Weights of a small transformer language model.
Architecture: RMSNorm before each block, biases on query, key and value.
Each number is 128 + 32 x the weight over its row's rms, rounded and kept within 0 to 255. Layers, rows and columns count from 0. Numbers have three digits each. The size before them is the row's rms in percent of the matrix's.

# up: layer 14 MLP up, 256x96, rms 0.116, rows 108-147, columns 0-47
# down: layer 14 MLP down (transposed), 256x96, rms 0.11, rows 108-147, columns 0-47
# gate: layer 14 MLP gate, 256x96, rms 0.124, rows 109-148, columns 0-47
up108 087:128203151176093117122144160130180121109151074143072104117102092132153128173128124073132084106119082144105130110084138193134132114152171102195119
down108 093:115150102165083136144106132096195188101099066109064166132130107127107141129114140124158112092103108105075173102085094130138165097150121109134156
gate109 092:100072142130097177126109167081131185123070140125116134148089148105166132152135124112089080148136177161110109209137119079151172119133164119114164
up109 099:147099144112156125103100162105100132085086143124089187128097162095154122148098150172163086143198096077115095114201096157144166084023111137151115
down109 100:171124117132108168128089129110113042129150072139080130147119141110096095132111076121126131189169190157094133106141167138135139151093162096108175
gate110 100:138102053160118156143133126074064095160162150156081124174083194090089196153115142108084198122142125167119120099181126102139118133117090104169141
up110 099:132067127144126136054154113140110129222134099161176093098067135085106137109177107131109140173149138141104139196095125174145173121057152060140092
down110 100:122155106162164156120116130129142109169155088096093124109103195106148142216106114134116161095074075115141125111109190121176128187158183105140119
gate111 109:193144097140128132188102145105156094155068091117096129101141094112142124082144137110147163134072051080136125148139121162123109162102150169091131
up111 103:144104089150149082125118104193148170104140148142131094186087122139119146150124126117132131121103174120112161113144108092084170109125120105111157
down111 101:126116113136115149093077054129074087140089109126096047159159141133166096134121144191142096115174132140160088132116135164141091116176152105125127
gate112 094:194156117116181117174089157155136124078154117147113103092105166146117158104163094152143159153141074139125147078174109093148165155119089133166098
up112 098:200163130146173134161147156136136123087087087114117138090062102135166113110126158119101156180089067085116093055146169065113107123123165175080122
down112 094:176144151111153068169143147111131129111158130084092109116115109133124105117159144139191088170082109136136088163134136092181103089124095138164145
gate113 099:144089113079138107159105157128137141123103113117197120184091125151108115151119079121164153130101088072148164165168124127167121151126134129087111
up113 096:160135103105097142171133147126151126102117106100156139196137107168134086172041132069109114133127079081154145101153122127072123161140125149086126
down113 099:141109119142117155140126087070134128158116133064114123112181084172126106143091143133124128123128058104200123171143171150085073103102140101135120
gate114 098:132127092167138147161133107123180124130143134090090140155086114082100206076145022157146164111116116107115115156160127088114166114176149147141140
up114 088:136091123112088163116132116090171128074165139132093134112140087158113134125099077175110092137114163113140158139196128105144164112157139138155143
down114 090:158117158141118068136126057145182180152098073101092137128125117122075160097109150159140145196091151114077135124166168169104158110136095097148103
gate115 104:113062122106156121120104154086150162099127119147169121123126112083124092108151064083130157140140162165125102134166128093144157112167137096156125
up115 101:145139164142112101145157089072086109141100146096104139150120178095175083167139177116130126101148086108172149105105133197137121106088074150121141
down115 105:139032117131110135132141128121114088095151073145083087145130088157160138167171152151149142149119121130083106147112132165165115144070141127046115
gate116 095:129080096089175165114106155106160148156122161118126110148130153068103106128102094171121109163079150135149169116072098121166071166122155081143121
up116 097:133065147141192091112138171100105161170138075136144089137160183106147129148092179160135075099084183185088163167085080167155099136109102099162138
down116 097:162128129119171109126138132141106105077102165137121120135109113129120189169170111131131115128092119147180151179130157170136192094097096110164207
gate117 102:110155074092150089169098166136164104093125123082042082158121182152091105140144131139086112162151130134111134085120098113176079179110153063160131
up117 098:114112109145127133190124168137166130186149144139208111123166139109156113121151160122150162144054166126121099137163113072122153121083090160121144
down117 102:177147092104159079151099125194174183108152112186171130149164125183176114143150149139083118170151120150122123151164116128110068118105124081084101
gate118 095:103191159117131118099108147180105152147118134148145184107095166048119141141114123138111138162170166160148130149132138131133126154125120190118083
up118 095:156111122122132123126122132081151164081161132175145091160071129101139122076108186069134130121155106131147076119116134115111129046091098218152173
down118 097:141177121060164143171089087115091144175098140087155144130089137121149108083139111124073145086136175197106147118134141109194123166174154040128154
gate119 090:111050125129107111152129162090123210089144131126126141145107180086129103168158121131139149118091123170130121143180124185133103145118119142145137
up119 090:118064128178146118111119125189100123242100081146162146152141108141092141088104139135147198161096110127087080140094163086140146177122080142140102
down119 090:147105121121104083160144174107092109075133129134164204083111143081121153096156090102101151116106112124151178099124120141127141093147135159096160
gate120 104:132132116094113118073163135122111146101075143139076125127101104114110180132124128100151211139119076140172102196170102096150161168090119165094195
up120 095:148115180150175169195066076118163061172170098112159107149137124148137096102128124186120121105113130118106140084134139128153053113151171104104163
down120 100:138122152167152183159121059081122158165162155073127105121121182164160140111146141176156162058151061126132152158126113121174110108104156145142112
gate121 107:173163116100156111148070179130133165171125149110102131182114163119157080139133105181126132133098108146151167150142116155149142147135131150108174
up121 117:187129087091138125131092164116122176098133131091164129128132107146136019163095140157159136184105165131100155124208174134135130141136183162117156
down121 116:084153095064136126077137159117099163083092145133173125102157141138138107167111158159160122155129175092156199131177164120183148152111150150141113
gate122 117:162143118108182171150153179135129083136125136104133091142150191128155177128151154122105100103093116157098082092134108071116112102198142157147167
up122 115:174131080065212133231188141180078102147116204077104154115090123142163132139186144160118116129135094127128089108139136143104101125132143162103176
down122 113:123158118110157104136112142175087121068172188118140128143072152138128177173096114103154092181097136097091086123111125091134110114160123166130118
gate123 111:106111162159128116103094109100116097087095198132152143120129101125141117129168123081125158131143143113154179179160083133145138033170166154140094
up123 107:086112115127079159123080118106158098124168185115124139126100104096157178123136145103172115147131132134134207182152122118107103100129154146155124
down123 104:164115136106152089103161108166160121128088029152136148166169142144105105107124128154118123173121141128116105165100109140170146159131077113126112
gate124 110:130120164111136167141137100122144130135154128120192131155095160071136186072139110117117178143098132131124145108107115126108114136153079164166108
up124 110:136124133102171175100109111086084128178146154179104166119068074155112183170117068128141156138117128087163059117175137068155117143142171161146166
down124 108:079080161089159132098119112144124109125124090141178123119073183108146170077122142173124153121136131100100112127109140161158114112129131154126091
gate125 089:140159097133191153156130130120181079139130171156109080170061156141123173077116122130157117145118106101164125204134039130149103152073132145090135
up125 110:157104203112146137125108115083165125129136145176112113148127161180175069187108125113148090205136141110072162184139155139038099160071127147137112
down125 113:117089167111143155124140104087156131095145144136108137154112168184125117209151142113153093193165131149124174179148169128070117169070145126098110
gate126 108:089078158123083085089114143142153107100137135079130109124114113121171128136145165148117145146150159146092135133161085090096155077128102132149103
up126 110:107121158205135081099091064124102109149130127086155142091093168093070114119148189114183121133178148163148157163103073153115133121159140131115085
down126 102:158156128144171168154136120161127168125116100147079092152130152134132132105139125061146114164109145089115130134156146139132139165101154111181149
gate127 103:123099142154115134113108186129141149108093137152182142153137134150117109214150112180131137170145151080101164177130065112164117118120132128115085
up127 101:156176141102154111126159234135151139141089121152094165118090160144107132134159114128062146146121162083132085121130092181145193175127111126121095
down127 100:105128101102116130140125081085076109127198165092139091137180116135145126094104142123135123089117093074081095165114144114106117120169136087118164
gate128 111:162091041095168173169100162099153084105110182161131095148140110090147192082130083126155108135118111100132106148108123051159090110134169215121146
up128 111:087052036099109131105094153177136155135094083110144154093171098107115117182164185123112151116135112085113146149131074038130119097160142146162119
down128 109:093114142123118118111195139170116161103139143132153176084116141097117145128140128122114187157075143128176131087160064118066129089094082131169132
gate129 103:135091103117123128110149115091140147157121082129140100077106115071117180151116161109136117071108127096082171144146169176108140149123153109104163
up129 103:109098119088106149150116156138170191124126170088136094153107127162140080142165087149145149167124185136134111142153152173108171138063108155112131
down129 105:131151154129090117100105156109111171087116153143141122110062089143163154139123153109207108129074127155132147161132091134080122140097146110115157
gate130 103:150091136140158136112104103136114132111168131144132109142107121103151143116123147111065121124084059163125156155089095125156070097184110077114095
up130 102:141144130189057140131152129136129128130155132096140080128125110161076069117111134108101114117128088065135094079119106112120179115119162111152125
down130 102:134149098123096108107121091090114165154133102101166113133143075138065071120097126147128120158090137120141152163099097121084185159065174163116086
gate131 102:139090147102148120111123169123121104118076160110125153137141156129126186148157083133152153175140092090138112190170070145185157206057113151157126
up131 106:092091129003128134119127144082147109144143142164159119112122123215122093093086140187154130170104163137176120123188141076151189182117141125112121
down131 110:132033112103082068113102155089149138091129153134165158121132132174135133145140144120147142205141163144109121162137135110143133184056193115126089
gate132 116:146168089099151133166066154138142162128120154069109106119104099152077168105155050171158162135100121100113143184164155123180123135111136088148108
up132 105:151128120143172130134145145137083137104113160157156117149138130098172199100128090096128171136083158143139100069148083133176130139216061150122112
down132 108:122167131134162097125137157196146089108154103104132141160149117118156146103187150152155135174130157153080099096103144113197121132159112107163066
gate133 097:165182085131152068143122142125117098097173118140149060122090144217148136146111112080152080112084089130148093143113119159137095085153122116151115
up133 114:129146169165108084184189131114115108040072109092149124105082168134152109083109122164094151100146157144193055166147151144104091118103100164082139
down133 111:141111116101116156098122125087142142176096141091111127143215082084128098100088131156123157088121129148087138100107070116117168127130092136153115
gate134 101:130150118142132071088044120171127125087195139143141123115056103105174154169125154085127095115098111124124160158114087142093130118162147077115115
up134 099:062158135125150153190142147122123166183079119112168142107154095155165138182172116154106172128142138081125096098146119153241121105121152142116106
down134 102:179158102098102130138137152134206180130140107168159171088088120108118074069127086164127153147112133131182098091141130164111173088106124195163147
gate135 099:140113137160138129127162130189141095094148117090134131177133174094084132126171137093177109127056076121153066126071150160144126164140073160108155
up135 100:134166110138133153091100144047042138146140157122151150122125088059202115112143148165082135161192137130118150155111092143113114086126099094121123
down135 097:092155135117113136146148106127116105122153143140082131113129154050154097106147106123141144099076129169136146134133110180126145091104050171167140
gate136 110:189170129118136170085160153140108052078160136088142091133119099094167120089153125148126156129099170160112127090140088149166091184123143146106150
up136 101:133165131125124088130110164115094200148120104135168145082129135097193157124094140157171164094172127136122146121118186126116097151179114086174128
down136 105:100125183074144110098165134140092110112112108131111085115140073121183121118129074157132131104109107181106131100178097142107139186134091119145126
gate137 089:139175074142154155172123116134102120090102202121051096173133123114134111123172069145108074154150117160112152123097091057137122152147156143057159
up137 092:154171124120089154127134102098114201073049122146128121166134138168119118184137096147121140205161141161123147131153130059171117111077168154083117
down137 094:140107096125103159122101094079104180058063147162130087119144136193120123173118128155126142168186124114141182136133184112167130112078153165147124
gate138 102:168108130163106143149108089161140156131165115086135138157089203145160170010154127151079163167128146152124111140141103092133142116082173156095157
up138 096:095129146105141129130152136129128123145106138130162120074169086094134108201126085149196093117106149101168143087145136141105110128087111042154148
down138 089:119179132114104148187101165141148110112144148150112129094102115145128123105015140174100173103128115102127115145116117123075119095154117079100158
gate139 109:162177177136132152136164153200168104121100149125142159106106101084083157110149108133067127106096159153098070099106154175128175115091177140096150
up139 103:099033156136130128117134195120164102120130144170094166189157098123133124137134125083123157154162092137103166134099136095126062095137132056089109
down139 103:055204126131119123099140123105109114157109093138105145142090134154127119136131129138097163006137125104130105146098124141160159079108120175137115
gate140 114:175141139018143180138155142147145102058132145127097170113106106117147111111200158078076108188140149128117086130146143150140121197100130163098121
up140 120:129065126076134150120086139120141139136159089132209120057121103106174141081129111169072133135147178112125119090164133139165168147112163127109142
down140 119:160094135153135114109139159109134135171160114110184107094183109100186125111131150192173161131123117166167110098178135154104163138128133058130153
gate141 094:109098138165138229121132118132153108122176082108153109108089100071175130147198158097113058149105092089130124166158048076100159157134116157106116
up141 102:102152155138109122153112116088116137154114173127123158126168113200071127101094039225152086173153122160152144093110085114093148096105160135081097
down141 099:128070123185122130111106132137135174089031170128149082136192167147171076137128142122160156129171119167127142110111096150144109117113110084180099
gate142 100:083075189147205129144128167076103131179154121128174162122114088134147120089101152142116189088085147127155081147134090102174128083147136105127118
up142 102:147152111183111100127062128082175134089104149134157124058182161109146098129101079088132118173074176105170109164144110084103106185123166113128179
down142 102:110220126151139134176120159142116174141171112136145155100138092135167077106161118059090162145025161141155101135147108107109135134095168091119139
gate143 100:208135143122132145168082126093132105083156152149083130055158106157101135095106087171108188125130083167160152119090118094203125136125126076089147
up143 106:143122141094172109142118156165167152118100144151063059153130215111175157130169129127138101163129130059102128159166141151091181137171096150137128
down143 105:148161194132118086155104102143172133099130138158112086130139154150078101068160166184151141187180129100107162095089073089130149201131118127134162
gate144 105:160085174153139154125147122092084063176148123121123159129111137122135097112153187100156126134102138072180109121148091132085155112142119101137060
up144 096:154109145145132095115059184112125168129167083104112179137156160095149117159121151154119132113142151117108122128135120089125172141157063082109173
down144 097:162096094171153143093155075103135080082079111141036130161120125162151174161117107102121092177142098118087141148153070107144185091130113210145130
gate145 090:175158177206128100139103095143119118180125129146120129136104132099123129120113131134086149092139124121122094164160046122136136125127095158086155
up145 089:118115129125113152145200184161155147172126142078109118102125202138116140158094139123190086146156135155186165127074084131131127154122161088153134
down145 095:193137149143113125145179116152135072159118132145091157132131107120113155153118120067127076114199139099155083161175068166118094108117113127100159
gate146 102:164126120143053102160127094173201122097136182100105111141140154127110110121109113090135110151071123110144147118171081064107191109086180063142149
up146 103:153126039139082123118138162131140146099106169091155100148157120154096081105144138117082113075130103136123131126208144157157188135178140112148124
down146 104:170103139116176158104130151069163160116106137094149132122108186154104159106089045185114130098074125084146121119158179145091188114174124161137137
gate147 098:127127175156160121105175119081174082117101137117052148142109132116067162099060098055119157149131161171123161111114147118107146150083103113071108
up147 091:165151117111183171113148135140116111158159100135093098089121095095183101191135145189064099092141073113196113117112078141097099120183087096186125
down147 095:146181155076150165109133126072095134155068104162151135151089141124092095097056092135122121085097082118138130126133161109160110092119146076095140
gate148 118:158116145127139176109164102131128079093123121132155110133142155097135166103118122151051149145163182095102115154088108220100162123163100146119130